From a checkpoint of a small transformer trained on Wikipedia: 274M tokens.
Each number is 128 + 24 x the weight over its row's rms, rounded and kept within 0 to 255. Layers, rows and columns count from 0. Numbers have three digits each. The size before them is the row's rms in percent of the matrix's.

# layer 7 MLP up, 1536x256, rms 0.115, rows 761-867, columns 0-63
092:132118147116124130103132123130112143117143197140099133140132097111112128111139136105086127126125151124094150141148123142077112086109117123136118127110101158111137147092148091124103143136115113
090:124175112149142124135104124119096169139146159132160140079128132158134105103119114110128098133136139124103144120134156092127113101123134107140144164161176132104133124185122108152114105167087112
108:164111081142134131129089134129134139170130136129134091123132137198117131115086125152186114123122139106108142106092121154128109122145064105122142082134128133127131183119156125131089148121178149
098:141077133122139093147132131143100124119106119110119138144128138112137109117140097138128092175128142145096142138111125090157155144147145130110169114134109093139135095167137126119152162082159093
082:087124101126137136131128102150121141177140164136107141127106138157160100104162102081131144129073132109135127078147125138117141134148108144139132117119120112101162100132133141154129104168150131
096:122148119127134145107166136125101142131117129125176159096114132110120090153119139120148128094100098114086138072135108149139134091131176137130139135117130135098180122143156140124093153139127128
096:166148155122141189125147168119121127174142175122166155125131141159148117150151112126122124160060150120168135097143100165116138127113128126146142106116110133118100141105130176132141136112137109
097:139107139137130126130139173156105092155163150158111152129133134141163096147141104060115136146173146141186144089091108127141153148117117132125134091105138128166154132093152137122146160099125099
097:189135114149135171122127143120122151132123134143133145094140163136148133157138149114120093135113101146124198115151108131099146159136134128122118132164135133117126130079142133106135105114120115
099:145133107146161168100147130146131147114120122130141141145159128182112153116115152136138148123135115117091140125108116139157128120139139159124149097128152125116148122110162153148111148128152138
103:113104114088091134119145110162191132191104150129146119104110122156167116135101134200133077128117094185124117070147151137152122115144155141115100141128117142145129120097103123110096111104118100
099:165114124114118081129092103141146125152124135116116109129114166125085112140119131107149126134110149133147149139127097205146139079115144150113109124110121177149154160035101112112091130134147111
101:137151156108130090154100123149116134102148157094114120180127141147134139095117121107125123169123103073153138109082093151130153109154121132106114093136133118122162169150105074079154139133105143
101:180118075112143138102144130135143119109133110120127121103130083141121157134102161126112127147180144155127136131119123134158135084153094123114163183142119144192144155136151134111206159145166080
100:068157145138107131155117130120125156084160140128124143184114149136091104148170114121131120154118136127118154083115152123159152110114139114134145090134095154124121125110139110088111118113133109
106:144165148112164136128145149101113104154126117067124132124139150140117093155112115128136127121111138151120134079192107139117125077134116138102132139110121102182128136099139143114132120137133141
097:130109100142099147093074129134129107120113074130097120143119154124147095132132091106163103096109109153088155108131102161089142099116134146117078172146126124106103098081143149088129151111110116
106:092142111153150116131135175125101131137139095128127124102201147141131121122124102138142111096122087133123112076113148134199123090116148162141123133137115102187146122087128101126105127099142140
097:128138145129096128123136099130138131140162120162187119185129111135119130157148126172117085132107121160114159144147170166142137115107103130127159137078130138179129148138123143104122162183096150
104:135135162155119110141164131147106083096122080156105140148098137155115151097145153098144141131153113149153152128096143136184122100103143128117146129126139135183134137155122100113127132160116102
103:152120115141101120129116174114195157083117135148159117162118134112171148146119095117106150118137112139139161086142096135131110136151124117098154148105160122129113129125140070162141094147119096
087:109136141123155174121170122112121154116117112135131107146117125142123132107098179098149090128129122082143103108102129087176151085115171190125104097133136125138122124110089104112105123105136114
107:112111104157116083126119122123138174122167118156138092156117160117140143175126173101098107124128141107135121085149132093125107161109135158153135132101135181112156121178170139113105138141114124
104:155113156127121119116148141164142133116153110127150149113067125106111115089112169179143102110130186171146158121106072114070152116127113103108135092148102134115149093113080095110115130108107138
100:121099157139107130155079139113120153162137080132098106142108173130087134110130114122140096141078180140078147130175139133145128106135124145114130140135127127135108133171130150172119150138152091
115:113123110122095167109123128163122136114114168149120176150147131112099109162106130132172117169155127199106161119137168151141158131132113161154148105162162120092107161125140146118125161152180111
101:120150114128146117137135135107074099106120106149123135129088104134135132123105138123137086145126126125088087142146090140130116125153127153106099125105144127107140200122117123106105164134138101
106:130159160123189119134150123110103110124115127108149123130155135128137137130128149136149103115090143139135095107151120127105183107122148116139138113135116119100147154154106110138129108164124137
100:173130114150111138086121148122132135130142129138142145055127109144161164133109090131135112145098158101155112106110124115159147132150104127072127114116130097143127124137111141108138147154129091
095:104112113126129167146163130129155147086151130142182139124120162103113089127105116137179145135157104093138081161176110114124128173148108147169163094134150118171117112124155059126105138153173130
099:135098123106112138139114084154082120117110140134124128158146151140125108175073155112175148124118169136133124108131132157122103183100058133106132106149122117118109136124140146123145138158136138
100:127064115146112139096118124122122089149109097096145147142117165181089118103104149129129128151134136142099132125131117147114156124133103117129123103108109161131084119170178110102109107129103114
098:124130111094116090107146111149106137117095109109153117079143111137168116098138132149112106148121150145100135095110164097082156128097118118121098102108116132158109105142098121119136120110088094
087:137114126155127106153157185102115119169166129116124094165119141127118163137116123121144125123133142121132112129136154157090091096140130137171135126105142143097094129115150084101101108140094110
101:127115142144149121133141153116151112173117138157127101042149131138121141109133116085130111103111127142105126101131115176093159126117131114138127125098147148169125150119124140128145167115097164
107:139153118111116134127164085157142131153132086152148126158076126155139109131132118127121158099152146139123165129099166096120163126134104145089150100152101139139126118118131100117121095127133119
104:122101105135151118112099159134165099152151122131129142119154088101126117133110167146149147071115119102100153097082125091125114169128143163122138136126135122155141108112140141132109171098115130
098:150152076114157178154121080114146138117170154139081144098136175110148165146137102135118083114161166138167143143096132129119121091164132091156170110151163100142129110115106145111146092130103127
108:131151089134106126098075153112149135116128142152117121100104159093144175112127157099110082122163120120147120136156133125121105167085133123117133137141123095126089134123108072128107126153106123
103:170154150152112174135148078121142130135178128117123105146176140181135133116095091106145168154079140093157139121093146153147137140117144112106156157143127124129152110128088142091097089109123104
100:114099141165149160103142125133135113164138146118102119129081124154109073127139144111124095122123127110111141104164123132118097128114093121077144154149119120122162107153114100146130100106119071
099:105132137123141133154121136125120126149138131116125147154121128116113141176129137130139125182116135166149117127103165167133167103108115163145092119117157157122146140123172136142145107143149141
100:141134110111145107096147163121180133137114086111123136109116118129117150132121142118083124134116145146094123108140131064142096112073117161133121085116161122101133130169107093137120139118116163
103:125127134103156165155126159134106127132148121117134183117153154129106145125139177128139126117114111125151148159133147130165103117127153136151171126125115161092129109126102114131144149119173108
107:109105149112144067170128133149097143149072098116118082132126100164097099113167145098191101090125157110153114122170091098145141143127129165102094109120158160158150113162075142142126133143127122
110:147130121131116137077070153118157141155163143095163123148139125135100121134141130147124169095116123120136169146116133132118133096116060170144089131150175094091120096110113129133100153152117138
102:122095148140157121142137128132131148175134145192141152137133116116160110175152143126119131159148147115156123107122127116124118131097107141152138109128110137161118132153105161148159146151129111
106:129153115107129119129141180117106133133108107145130150126169132141099131109107103105174126123064130129074110173209143130126139129101094146116169133165155134143114123148139100094104110173144090
091:168118114140110133130154171116188104097102135128125112122111138125148117145114121138116153086174134103128162153135136142122097088145093103114162144103147162135108142167167157099150157149135122
099:144084148105082131145150119125127143134149146139149156088151127103134138139115150098132145102104074103124119103176122139129134099099132140164144092095121133115130181124131137110119134151148141
115:147162164117134146119068128132119109119147101123103104095126124125124113160131156122145105091143127118131103092149141127109123099153135128150123138148126138172127137072172129129154148146120105
106:150110079145113116114115132140132110111089121087126126131123139094159141110110153068119132121114103122106144137134114125113129132111166165132143169148094136136159139154156150127119116136125129
112:131096074108097158162115115117188102163156148126102178142150136111122108101140096146105136149152142094113172133145123135172113113111148143149127156141125142095132168107118134109109128121147134
103:138126087131179102126122127156122143124150135131132113127160148113109147152143153140084171113114104134092144181109139129092096104163075148094112123153128107153107137167109154126138153144154129
101:109145171094136148120140170113114126137099139128089140096105138170148156120137134139137147107136114157126123092111158158074104129113062194156141126111097127125094143139128097120091138145108137
105:121145120143138118095107174148106108109153134115126118127118145067085103127112111122118089095128133128126144126121111139122164100141120124128100120131119091123118108164109134128114145116115160
096:081100126079101123164107151120108139132115127113147114126111129141078153148108116139073113113117109147123133130111150071147172076126159111115102165119168118139124175139135142153120143128128129
115:100123138149152077133164102132106129111136143141124168146117163119092120118108118134135113093068153084105146136135138119125123114111123132091094137083116144153134106134121130124120138137135133
093:164136097130125132110127147165132161099112090123105169138125126128107137127131134140138137127152138152088112155141104123138097108166137130114160163165171128126141154133099089135074172158143085
102:119120146124112128164113120158093128152105124098140122195106093149098116166108171185156115134093115094126136128175102124144172101088107171121034162112098150121155142145144130137172153100124136
105:109126087119098139123134139134138070121149143133160119141160118116112137120132174120142143137138097115103124135129136125070128129102096137160175133114145134147153069121152090135108131088110073
095:146099163138140110098093132133124164137115161141064129111143150172120091119120119119138110136099170156167132111162136150168104104130102159167156139115217115183131138079126117131165113171142117
104:181157119115121118103085120146096117098131085164139138056131137075149173154139138119142118149117152171147143131137199132064084104109130115135158083100109133139126116104144133115120155129088114
100:126126107154110115154127136107108118126106106076090138150086110122124117152111110137098144131142124108121122121114111146086133074137158130108120157096139093091134132147101117144146137130124164
099:158140138107100151119085136108099126092140129115128120100112090159135154148144120118128098112084136090147103115118105121111139083162149166160127150113120104125117129120128146138103110152095150
098:112127106130089078116128161136155146154101134172110118103107156146132140103095115096087135143140137121114121133165145113090120113129139146119113133146135106131155125115177094161145102137106129
099:133144117083147119119123120142107076147154107132122115108144143157147177114141143126156127111074069126173122113115175092127116091159164097101115078100164065108151089146169120124077098142154105
093:150142107135111130099116113122199145149121147147139164151151120112128185137131154122132103111124145125165123141106114125123167119103128149126140129158135107116130124146148090120098102082075104
099:113167131143174130116064143161136152150157150136120120138122149117075123157093128148103110121107121138168188116142086138140122155124101099151127109115141106120115119143164129125116152110141106
112:139135098114140134114115144153156108136127152081110130142129158124125149158114152124152117169099122117155123153124133109114171153117132130086149079108106124092125155103153098161134065159111110
104:150122130134098150091157096105132129194136153142103154134134140125149143143128113154148118157137105110124139075133147121173177096133116149138147125103147154153128144147115119142128104113145170
110:173157140109134158141124127126147127134149130075101129097146129128155077158113130134127096072170123126142133128124167164095133146110171128148140110150132134091123145166116170162123100152102127
091:113095143084072084128115138105157112100169158119123128146082162132113111154119089115141123146129090125122178121129155171101110170161143123095147137136158158144122091135134122116101094064130155
100:112140129117176147127144183122110149116126105070104131102123122158080097105128095128146161125104122124126114071105160101138123136107161134147140096140148150146127086086116155148186149148158109
106:141136103131129116092111135126164122081129161149085110104135148155151111144126131146118097107066134144189169106075125100139128112147143125147125143148067109157080140112128105110110094141126166
106:107117131105121138138151140127118159133093137092143140125153162174110123095155097120167113149071117116059171140097189160129123131132118140142158103120135115112148119113146115147164139097101085
080:151133130127142114143112142134112106107140138146113092139133121166096135136112103138160125093181149158092124127133148139117141124166078135141123045134170136143108080105116116109120140140113096
113:109140126130108142107144114155060169134122149134129108144124122148091080144086145119138094142107134184156157111123153106149067081111127108148145101141142109133113153098101129167108151177112129
108:057128155124129128083106118143157153122120144131101109126090121142103148091150121113166116155115146123111116176126131125113154124145104142102161102097082083151106147125147138127121159170133157
100:098108111183094120133079157157086161146128049153134122145132146136108126088135133139108107120138144154132087143107154124115125132137107129139101124128107125154133126172122090117128102139121070
092:150123117159119088109133140102084127128101157106136151125165133124130136158106108165107166112130151119126114107128177108143115141092128144152135117111119139115115112086118117100154138157130093
106:132137142124162165139148126139141113109122122133097132139159101135106142118137139130146104101120138129133150134082107121134159100146134107118139121162101138108125098119108089112119105095125157
097:143175134140156143130107158117121127132140158204095118110092164139133144148136114131131096070161126150119162098122099105097078105125150101116125145151119157085145103109149136121164144097128106
101:121126145172128111131142115130120127119143114134124083142132196130122127177124128118161143134116163123127126097111108113094080130120120143158122159108133130125130125135151138126132180112106129
094:125153127146112118177115164131173123125153188118190122085149133103124102136148144114128112118116133119126108150094148130114139127132107183114104123140129117123154130096133132094131117104136149
107:130120153113076143161124119136130077139131127123141121093135096161125152102134161129129128145111127129136108128139110144130120156114145119087103114162160133135147126139142144146145159158096092
098:100114053168141106137106145134109115147090080118128116140138156135122126150121125128145158148113153101115137110133155124095127150105122135133144112163109089069111139126136164156163157087119110
112:120095094145147167096137159163117131130125134144120162156152141123087130103101142151206125110124160088150137174147086097166136143106110192150137154153139102147128091142115154122122132121127104
099:151133165124123076149131150202175172129119090115110130149124125127089107128109144131146123160107111131119152092119124148125123116101137157134130123103128097086110149114137160140102131110140123
106:139084117118133145128153095125165152080134098109127115096114133108152120127108142125112125111112158123153139112130126114115156133144161132131157192094141145154053142094101144149149115099119127
107:147129146109142097115110102109116136140154097108096129125130134125134129126094130110135100110113132154097097146128111138122149157135152122129108118158114072107095158120154126136165127124140077
094:104137126106146147149144154096099152135038098142102131116201098148132120159130153110084147135140086085119114122130124092127145119167114103160138132148160119143159135119153154138106132151122145
103:122090176078094187139115113106102152096090154114132122165134185141206166147136117106131098111099136099121114098079119122143115143123128118138134096071131095100145127157105106066113146197130129
100:131185101094145120126131122172152084134139120122108130114139165127090160097139112116100187139102136121149128147133130154140120095117111119095180142076136094131108135123162138149069121119119151
100:158159130150113163125142085127109150150092113153126147163113121159110135134127120123141082130129097105117091127153107152124140118107185125132127046187094139126126115079118123055138130105092121
093:150146135089092105155143153099118127094160153126106102151173156125140160089147101124094131110155131155118104107137121098138187156121122154108117100147169124100123137128204125163107139110123091
100:142152169118131173145130143133167102114172146163133093123122128120052120103116128113146139158118139132127107106129114131123120144133101111119137098096109129120130099101132103145121164170111127
096:161113096136147168131121119123142097165167149167133152133144131142086152121109107120141150117118135196113146183146123127145141104105121112090130145147117157111130149104114112119158128114136131
092:130143123145150121138114086122169102157092148123103090138112112120130105176151119081131138125161123145112106122146104142126096107077152114133088133096149129117142127150135132142176131115159089
095:164152117137122116117070135142093103131152125119130150058149083099104140125148125095110152114149158126124165098070125157100121132131163124094161136153132117121092119118125124118150167080144129
089:128159135102144171135159114133116097117090129126119115130155152100163108127117112126111122124094136156155166103129101121131113128099175151155128111168152132089150186158109093158103153098081127
106:106126098123098147180087136128110135126107089141169157129100117158104144094119134121095134125166099185159167100095125146143109142138149131113108128114119153120151139114172146128175072153126117
104:143126066168156144142097131155136114121124098153130129124138080148106146102122121157162103160077070122124123121116108092113128136095150101120149143128123134152123098138118126149120163138123152
104:162122173139131178170172118113122158139123128165097151151166163138164117112088131112100111136134101165102173131124136128129101070133114134094143124133167139093102118112177092117146135125114171
090:141073110125068127122123159080065099122140098127124097135116143152102131142126098147144166179080136128135121066124142121070165155142089137116130096147119101081159130116153127115137120189150132
109:124087128100092137131124128163105099120161178109092109093146122101109174108147104106126116093099108168159127124122135148097141114138118160116124141103123141151146106109171129120147147097123117
100:122129099128133182123119130114154125134134152162161128188165140135143146149122126087176153113101124132136146127104122095133105119104145126130153099113122092104112137159148075165114098147135134
# layer 7 MLP down (transposed), 1536x256, rms 0.112, rows 761-867, columns 0-63
086:121117149125177136106145119127137070105134107092130112098120099152136143208146139113145107125144129141099135140118122136122140088114164118132125113171165126167105115112112150072124096082115122
094:146086171150147130125163104113102125151140110161137133122086075145109156133125139138111122134139126084116106134119117087119141142132179126142129108151101180153063092132107108160147103107110138
108:138156082145111113118099095138132101113109147116105114135163143108142112092132136150144079137105127148150153091098145112150106072120142125103126111163099144116150115159109094195138150123146077
084:138126147153116116104117110161140141139100106129138133147147117126136124129140185145153116077125131134146101109085159161120122101142138086143105113080075142129130123150159138133122137136130152
084:159127148130135111108117122111116109089116085130100125160071115094163105191154163152114114126132105136087093142145119104139115159114146137155136149129137117111139126136125116140131130083115110
107:171108140135102136104126137114119073135117128130138149129114125149144126116140185109116128109136134133105104122093098156086158090145140154135146108155140158148126101121112103136138138158115170
099:119144160106107164139079103135157166135130121139136088106101121104073140127135124118086135138135141121138166100135098135167112145126147144106178166173122150088145130154070151161143145120107122
102:115175124122099116101147130121114146142138128126115150124123123157116110131181146123168102174130053117172103151145098109083125127136117103166109101103185089054135119104107173160147092113166132
106:115084100094073146091098113127171126099103141103122148140141124139121140098082161105117120151139152122117124141129113134130154094135108119143133111115107185137130094092150122104105106156089144
108:138074153148085127140166141142093100143165152156117095175128095157151108177096129124145120126120133133151114137102134121051142102106135129159163114102165133068113117152101109097121151131121103
096:093134123132142123112122150106136113124114146144101131077100154087123146131115148134166135132141113156174132149180112159108103110099144142099119130117117113111089147141101146130137121146151121
111:133134139108117100091133104141098131143172117174144106124083141129061084129115133132114126145114098179149141126144121132136145090138173136179150140114159153127121077117133122129131140117104100
110:127103125169113109133140132081126175134169158130100099087126145113123129098129159153128151139129109131131107116100129153096124155120132116137113096139115146107133141190113114195112114120107101
103:162162155146149135167124117111122128132103100128140163131127126131141147106119116133127142146102173112141092139110147121132139170146139114152109101133114071167154119116095164050106119139127157
090:181148087099152150117114130124100108117155106134120103126134106125150142115106137103144151127117099164164144143138119140133160109125144132172120157093134125084122132100124135116133124148155091
106:089123125134137170121130071079099084109116133136144107130114127110143101101110105140129113172119102118129168111145114119125127126150132146063114159121114109104109134122096124104102117153111094
100:071101133122168141163138147105119142098073131106143115149115115148158117153126126140123131140168120086130102102149143116165133138166135129136141142131174109125101154114122135142085133141152143
100:127162099129143125113154119135103131153142129096151166072126098138183095104122131130137141153109167121123147088134188128138125120067130079123098122121119120181119098157106132084118145130113163
095:075157130125105108123152115117157092121122122133166130150143137122142111095103145115177108145093109124151135102148172130168123141126162125157153101143143098144135111135128155139126125145089131
099:114096110115105142124125096120125117100133112134165195125121118153125145147112102115121132103206101139152091154103124154094126089097146162109136122159126141124163155145102128114122158100112185
085:118128139087185154092133123150118120110125129128097136083138158116109119140126105116096147105098137128165114126115156164105129105132112113191132156115088122164108117093154113081178153111133109
098:145108110147099155112140132102112088123134118118124153112149107095110111142113095104132127102125126164128121143121145123103085171132089172147147145141125104137128107145144137169140162156143132
103:121157105123096114130104115119088119177159115110114144112160146115095101151143140084142099105134109098119133119175133148149120115085084154121159143125144142104182120135105151099138113130109147
096:131141131066131132134075171143140119147135131141105099135134114144129159082128110140151104094140076134138105138089140111134157103102118124107149134101135129102168086140183098154150100158130128
093:149135105115122133128193163148132102154138131137104147131146092111121123155141112134106105103129101126140108086113151101116136146096088099127149118174136103119162154119148140109171099080136138
118:105189133149165120131122158153125161161117165133125143118110120126164132120159123108127132175125146106105114088112147129126115138067141111163134118140118104103086161144118140183122132135158097
100:113157108119120151121086094154135121126114163133133112120133103163110129118108150120122110090159132117134143124116172116134084123129104114101109125090120160133084151109100132170119142151151125
109:118146109140132120156132125073160139089123107125146115152088118151114162126110101133130117096121165108106128162155133126099118120097126139135128104138096154083115112128165117147137096121093132
092:082127142138104198097116145125127109151118104130144144170107134143066150146098135161126133079126101128098140118113096082159146136144140116151088151110116128137120140129113151125130112166122168
081:120180141156120099177132141145166103130136156125135154158151149107132181130151120120136161062133128121176148169097194149106104129125111145153120111138128127110103116146136144136162126118103111
107:112127139100145131108126134135140105124111127133137155139117167118150157146105138101122115155125109096077129150138073148150174127136100134146135123117149128121126130152156130138133118110140107
098:100156062145129152134103112150152128125122162152123110097102150118181110163140156116115148127162116122152148133155102095131095137178105143148090091135132136102121137148128118104141140143166130
114:131138155130105075139130143130125141123142096102129152133119150103108125096142164100140102115125103066102080137132148092130107147178146138148169091136125124131122170158132141105124129168129099
095:104143150159100127125113141105148128117135058120166099129124085159129093095122149116133119102088117111134144138139148107144148139139117189115134105144091149128149128115170121128136144155118094
096:116151142108080098116123139125105136134091099110110174121133118114130132118118184153142097153111115131148131122152125115113118116144134146148111120133090132142122104087096101107157154125092110
114:110117139155152111087166141087166112169167120110176094143102115140114108112131134170098115109132136144156145131075090085137122126113137140122123139131131140095094104124101124133109060097059136
102:138120158138193143138062120116066147108156168132110089112136139137147137153082140083153102115156139139072126103109127122124133105093107116150136120155123145142147096146070115167094126123147112
114:162114132163119116120097151152147153143167126101140136102168143196174142123131140106096138093151121151199119124093150128136155100133166140164132121133142133118117101146114205174107087117176123
102:097107152117112159159112119098125111142161121143119100128099147154128132097133109138226102111126097107132112134113093114158094099154151160055141145147144136107074120112035152094120100138139113
101:141081118146159109127130148171140131101151134082140127159106145119157105113135162111133143124133138148110068138166101107137107122122117122139113079099141116170114140122165089153133148129129114
094:072118080130099160104142180075166114141181113112111136135154127093122110170144112140107097111159139119149144099112123053120115117112133133160142065145138139132137127124160130109130084118143131
103:176141112120108086141148144115115089142083141178139141129111122144124129167114105100173141102110111136129117115155110130168126120119091134129122139118086120129125156116086122146100122068157154
097:072143171073073131143127101120103156128092076092124090181114151098111130193137159093113105080142106140148131159111107141099102127149124092118145130130178136118119138147098165135125090150119121
099:124108118162121124105121144112150119067137125089091124138147125131128071129094127133170137107129107106121095108149125112104154127119141137103120135154130130145114123084098135095117143140108162
106:095153122183148127123094124116114135151162119160158111127129142111120113133146083153125158099120138060120136127138109140109138152126136109103129117100141045147157088098118129110150176140149139
108:128115110118149095153172110128114136119094145154129177098123140147131153147095126109098091142154133113096120104127131139178125142123182097120166092111144153187151182163154110110150088166147113
099:135112098165105110134119092166099115132112127121169115161152140157149096103120081117124141142132115137163095116143126110137114114154095135141152182118116143155105129130118092084163091101133092
106:107125150124095141130118171121117100104124105111090131095147084115127109129107155116128143118157139070165137112134142123120108167115138112103147101166142126147103142119136132120094127086151113
096:153114110134122162095134154137088148123176156138127107107084117130070124167164129109112140119172136163112114145102111081146150140107158134141071153101102132135105103142129129148112118138109169
102:096118153124152143152087094088122111090114109151145121136108131122152103063134102115076121125146142137149126135117111146152130152119118082109158146168142173147087123146147157131122140138120082
112:151155106111114117165136104131166144145153174117156088167045114126137141132114157116134123089130139130128076114109171125108132134114134162112110139161156153101172076130146146144125118134095070
107:157151145169128104122140146120171139127155129092097137127114105170151104110110132191167152134097159159134120135121117127127149118146164119074100113122077143098100081056099134093122118113146140
110:113127128094157158170200142158105144124092151090147123095129155124118126102151098145114145134167099155163114117132126093128097117114121130124096121104114135079074149112122150167143124120147144
098:151141110072106115115073144104118114132150170151126115133092117087145112094148148131146100127148153117149166150125127076093143106163115105129070084136118196140139103122129121116139119139165123
099:147144121152141127138106127099124143156137089098126124104130156115121101147120096105134130227132134117120112087164114117176163108125144121124132112145128112119172113132122163120138097083094127
100:149112094107151141148071098103163127155154110127159177106139117122111114110083129131140131144118143115114153111154126143119104098092119163141147109107096152145100137069145131132124091122112135
098:104123140154091137089148134144133146162122092143115153113155129145143129121123108123178138134129154087120094112083125126119142148086105137114115136142127158133112116149111129143090135134125102
074:082136164157189154131134095122140141133115190142138100153141142115122177106120127133144087129160146151130106155146125120102169152109121110163117119120110109108085111120104130146092103142176111
098:109107156145122130103102138133119126160100112168099130092119133136156092122180152158116117098109108113097107124166131136153172145116109099085113161107152115110149151153148169082108127135146151
106:166117107094200158165142120172144103119139145106119078097128144153116148156145140153142177050116159164129147114114141118118151182140141114108142165124096137136160099130112141131143087128136137
073:140144141112115173147149117103110118136090136146161112117152141110118143124136145135162085106111132160175103174130159139135106144143130091097155119146131117119111105100100161151108110161128192
106:115106137120126158092137092089150173116091099102088149141119163135130100159135178117151110146151184127161114136127107130132139119160132114179132122188149143103143141128096127094104110112125103
079:123119167148120128159170148132172131096168143094125122167166130138085133135163152112116088086132134139118143080144140109116137121177130160122129096115156102149066119140106130104147146135109112
086:123143138124130096159126066126106137081116138142124111097138141111130095126148122145148088170101104123124117145162114120146103185106083138092140103133144128107097137145110139148102127094172123
107:109121145140106139112143175117085114131118141112118092144114106120142107081134154152135083098142103061130167126100139128123116117148152158184125125123106139131140133153132116129165131171098146
095:140102153083103137138148095118058089161137126173113174158148123129130157137119158128145115083135147160175153138108191173181117125109124103186127133147108146144132094133150117125119117129100131
099:098094121114110102134123067126155149120113159126159145100132129117143114116126128124144108158139165086105128092134124154111141124110144106083126140107148147139098135122078114181141125092101131
100:130097126140091126113106149117176134151118146137104145137108217145117108099142119149147136177110106143145117097143096118113173127103131051122156067146133077123133138139208128068130118159096141
097:160108109122105115128156078109106114150089166144120140167158103135128172137137156132087146131118149060096168165161125080102132138106105101083151122151114119152111123098157100146128146137176153
109:103159134135117105125090161150129158146109099137145125111092126073187098156159144138127105149119142121153087145147142098093118136164137111087157118124141115087141103153130113134152118114094083
107:138128147149092086132087085096143121129170156096092123108107117091113121162131103151079123151133138122140131122067123132148136068168120153097134104128130138172115149122128179110126098131129110
108:108101132116161126117138091161128141136102117104174138128150124134115180145105162121161138134154119127118159102122104107172101126118149112093105112139155071129110123124147126108106121133145138
098:139148125117132146111080086124151155123136115119129098101161126148086163135139111112144139118105166128153138124144168108155113150149145119119123117121116104105188138145108105118112121113124133
101:118176113123133089051093153120139138151147123089115112131097144128127133121140149141153135113121145151152164109128129124175140155115162111175146118100101138087144135115134104123143104089108109
099:123107123093133116124118104122146111152142094138140141116113142104110095127112143107143079123158140093122124151146091163108169105173122150155133100138145123151099105129122126132148140054071128
102:131114070164137113094144096122111087130147096104150120120141138169127155126135093099166135117135136106135138129139135087152121195118140102111106132153140132139103121123151162150132142100149121
089:114127103127146169122142125112123084157123106099067110127144067122136136161117121110143083142122142086120139101113111097120147112153111086156146102139109104111125162157119133135135116115122083
094:122121118138111142121162150127136120115156143092125138109131118111147116169152110188124125152102106115153109120109154146133171149102103130168112157092109142099185121151102120135114125138113117
081:120110122126132088118123126107146136115135136135072157151145149099093146132137123116141100107113148107147083127105141132138144118159154109137139121143106080118068086128091091096116111123126106
095:142121116125122127143123130115095105166119177162148133125161159124132128102141085095100106107123119117119153144119119141152120184146147133096127075120152112093086170138145158124130172124163151
106:129128049140144135090154112124132147108111156114103135121128096100096116160132101126114131118111134130166137128132093126137127104113145090133127132216139079109113108131101077125143142110136151
110:097118071116170100115102104128113102076129153186165169117124144136106150124147142106185154102121140106155137155112150114175147120167139138142115140137166166088117138124144107132096095131124164
090:113151103180140119141111138143150128127124129113135085124119158139154118094102105168160138144129145151075148126119134144133107134116104147158081123150107133130129117088157097091128139108120115
110:103157110119119101132123125155095117121073132122105148124152175101125151144136151091099174155131105103126170115128146133128109128138106137101148163093133139134164130079087138098120105133143136
103:149143108129086106108117063104107128122124140126142141098139159120138102118137124168157139139122112120113115098111102087196112155120174117138133153112129081106102129096127136166103111132153110
109:130098115135110087150134088126150149131153118157146171150116147162113113140147105130136133103167169128117095129119117092135118095139152155134118157103133132131103119131181107101121131116099114
104:136125124097162079106124162105110160098094097115101148160124125097085153162119131121137106110098080117101117080114112101104095064130140163123133148114077114127135129153140087116128128145110112
119:140139105137112165119077108152129143147133142114128166152128100107145109152090109132126127149103133124110134113101140130134133157123122184164143183129113083107133176163155110103132135154096144
101:139110117130132122133168171094105136182128107094136129140179139091144128134121133175112129154123115138137103180153090148148111128131089141140177149105162142154125102166129143121129151111131152
103:174137135112189130139133111134152121140123119068132170168100135154121119132111099133146144114138101110116111118134122089118124161153106135126103128102103139125148108108121103123116095120101058
104:139113146133129124140057141144086119138165096131098126125132146089150112149177158116186126174146153144116130134116131143120167193106152073124139143141094089120142151110131135101140135115125125
100:126152142125138142099121076133150111115159107085132093112123132108114140135127112125123110144124140134121166113139153166161159158105127152090150136138126147135091135121128100116118136141132111
099:158094069138159085116145148114158158102173100129163139080137080103098123126145140135066136145160108092128116135186120118087142139144114141146109123123114166088151139163119176136127104133147158
099:131138145151106181122171100134084133123145131143102140090105133088134120140127150135141138110171152131164142135132136130118122109145106068126117176150112112126140144117115094131169116120120109
096:106116103083159130116132082061131115114119109168147167157136120112149122133139174113118153084103116133125121160110152084094117171153133147121105109122049141134120175117105134143130100131147131
096:104190112142118134129073107133173136146123117144090078072123132126128164076143136091142149140141096125149141117109126156148151148071138167092096172115131144132160136100115154083110114104137104
094:173147142079133116120143167146102099151137121157097125127111120129125117121114110109139128141137110113128158161116124106162140120085147108143101129125110173145128124147135099126120141150109144
099:117130107086122094091124123150125104130112100116118157137112128128143157118128111107118120103104115121137136194126153128094069122164091171119174168119127156132174101180113102091176088154106084
101:131134141139149103145079132108100093146126147104150131162146111084100093168124105065084114156087170146094130154091162136155139087118115131129096117160129115172147128137089195103106119095161159
102:150165155104123133183128108117115091140128132136123109163133148111125124090142133112155139135138108090144113132131115140154110129144138090071076063163118174114134105152165135146093135090104107
094:104122156155130124140150146127121139086141165153181143142118098125143117064120128147090118155115152169140108134110111100136152128096140151125101124102063142138110173134124141151117130069162117
110:137152148065112115097144101143135155083118173149102126171116117086125180120144130156123146139142170130135105147127117107148112142128090107126138081118092150153133156172129160120158124141143163
095:130121110180091102116143099096117165115143093175156125156098108144095123108121120109125164093155096089124134143130110119097155129133126123106156117154135129151129127131094103126138129107107136
097:150164144067123130150135100133129130144177163126146140128158101137115144131139127178143119205065148138111122155093140126127132134141135131102139101109125108101139138147139162102133110099124154
092:111114142073141131106135161111135128107147163094110098140137101136163128097118130120152122067145047105085134127129122160114116104154110137126126111151128100132132142131106145063096078109143138
105:151131096135130132149131111114153158121140111144128170093159125100146152112140140095125093139137108135112137113190109122138122100103129125140111114129082139115095140109116119137145152138139148
099:124151146121130075124082116127166104148077087126124125142138117151124141138154121117112098104136155140132131134105123176148147134140084107099179114149139169104151160114139141124125143140108107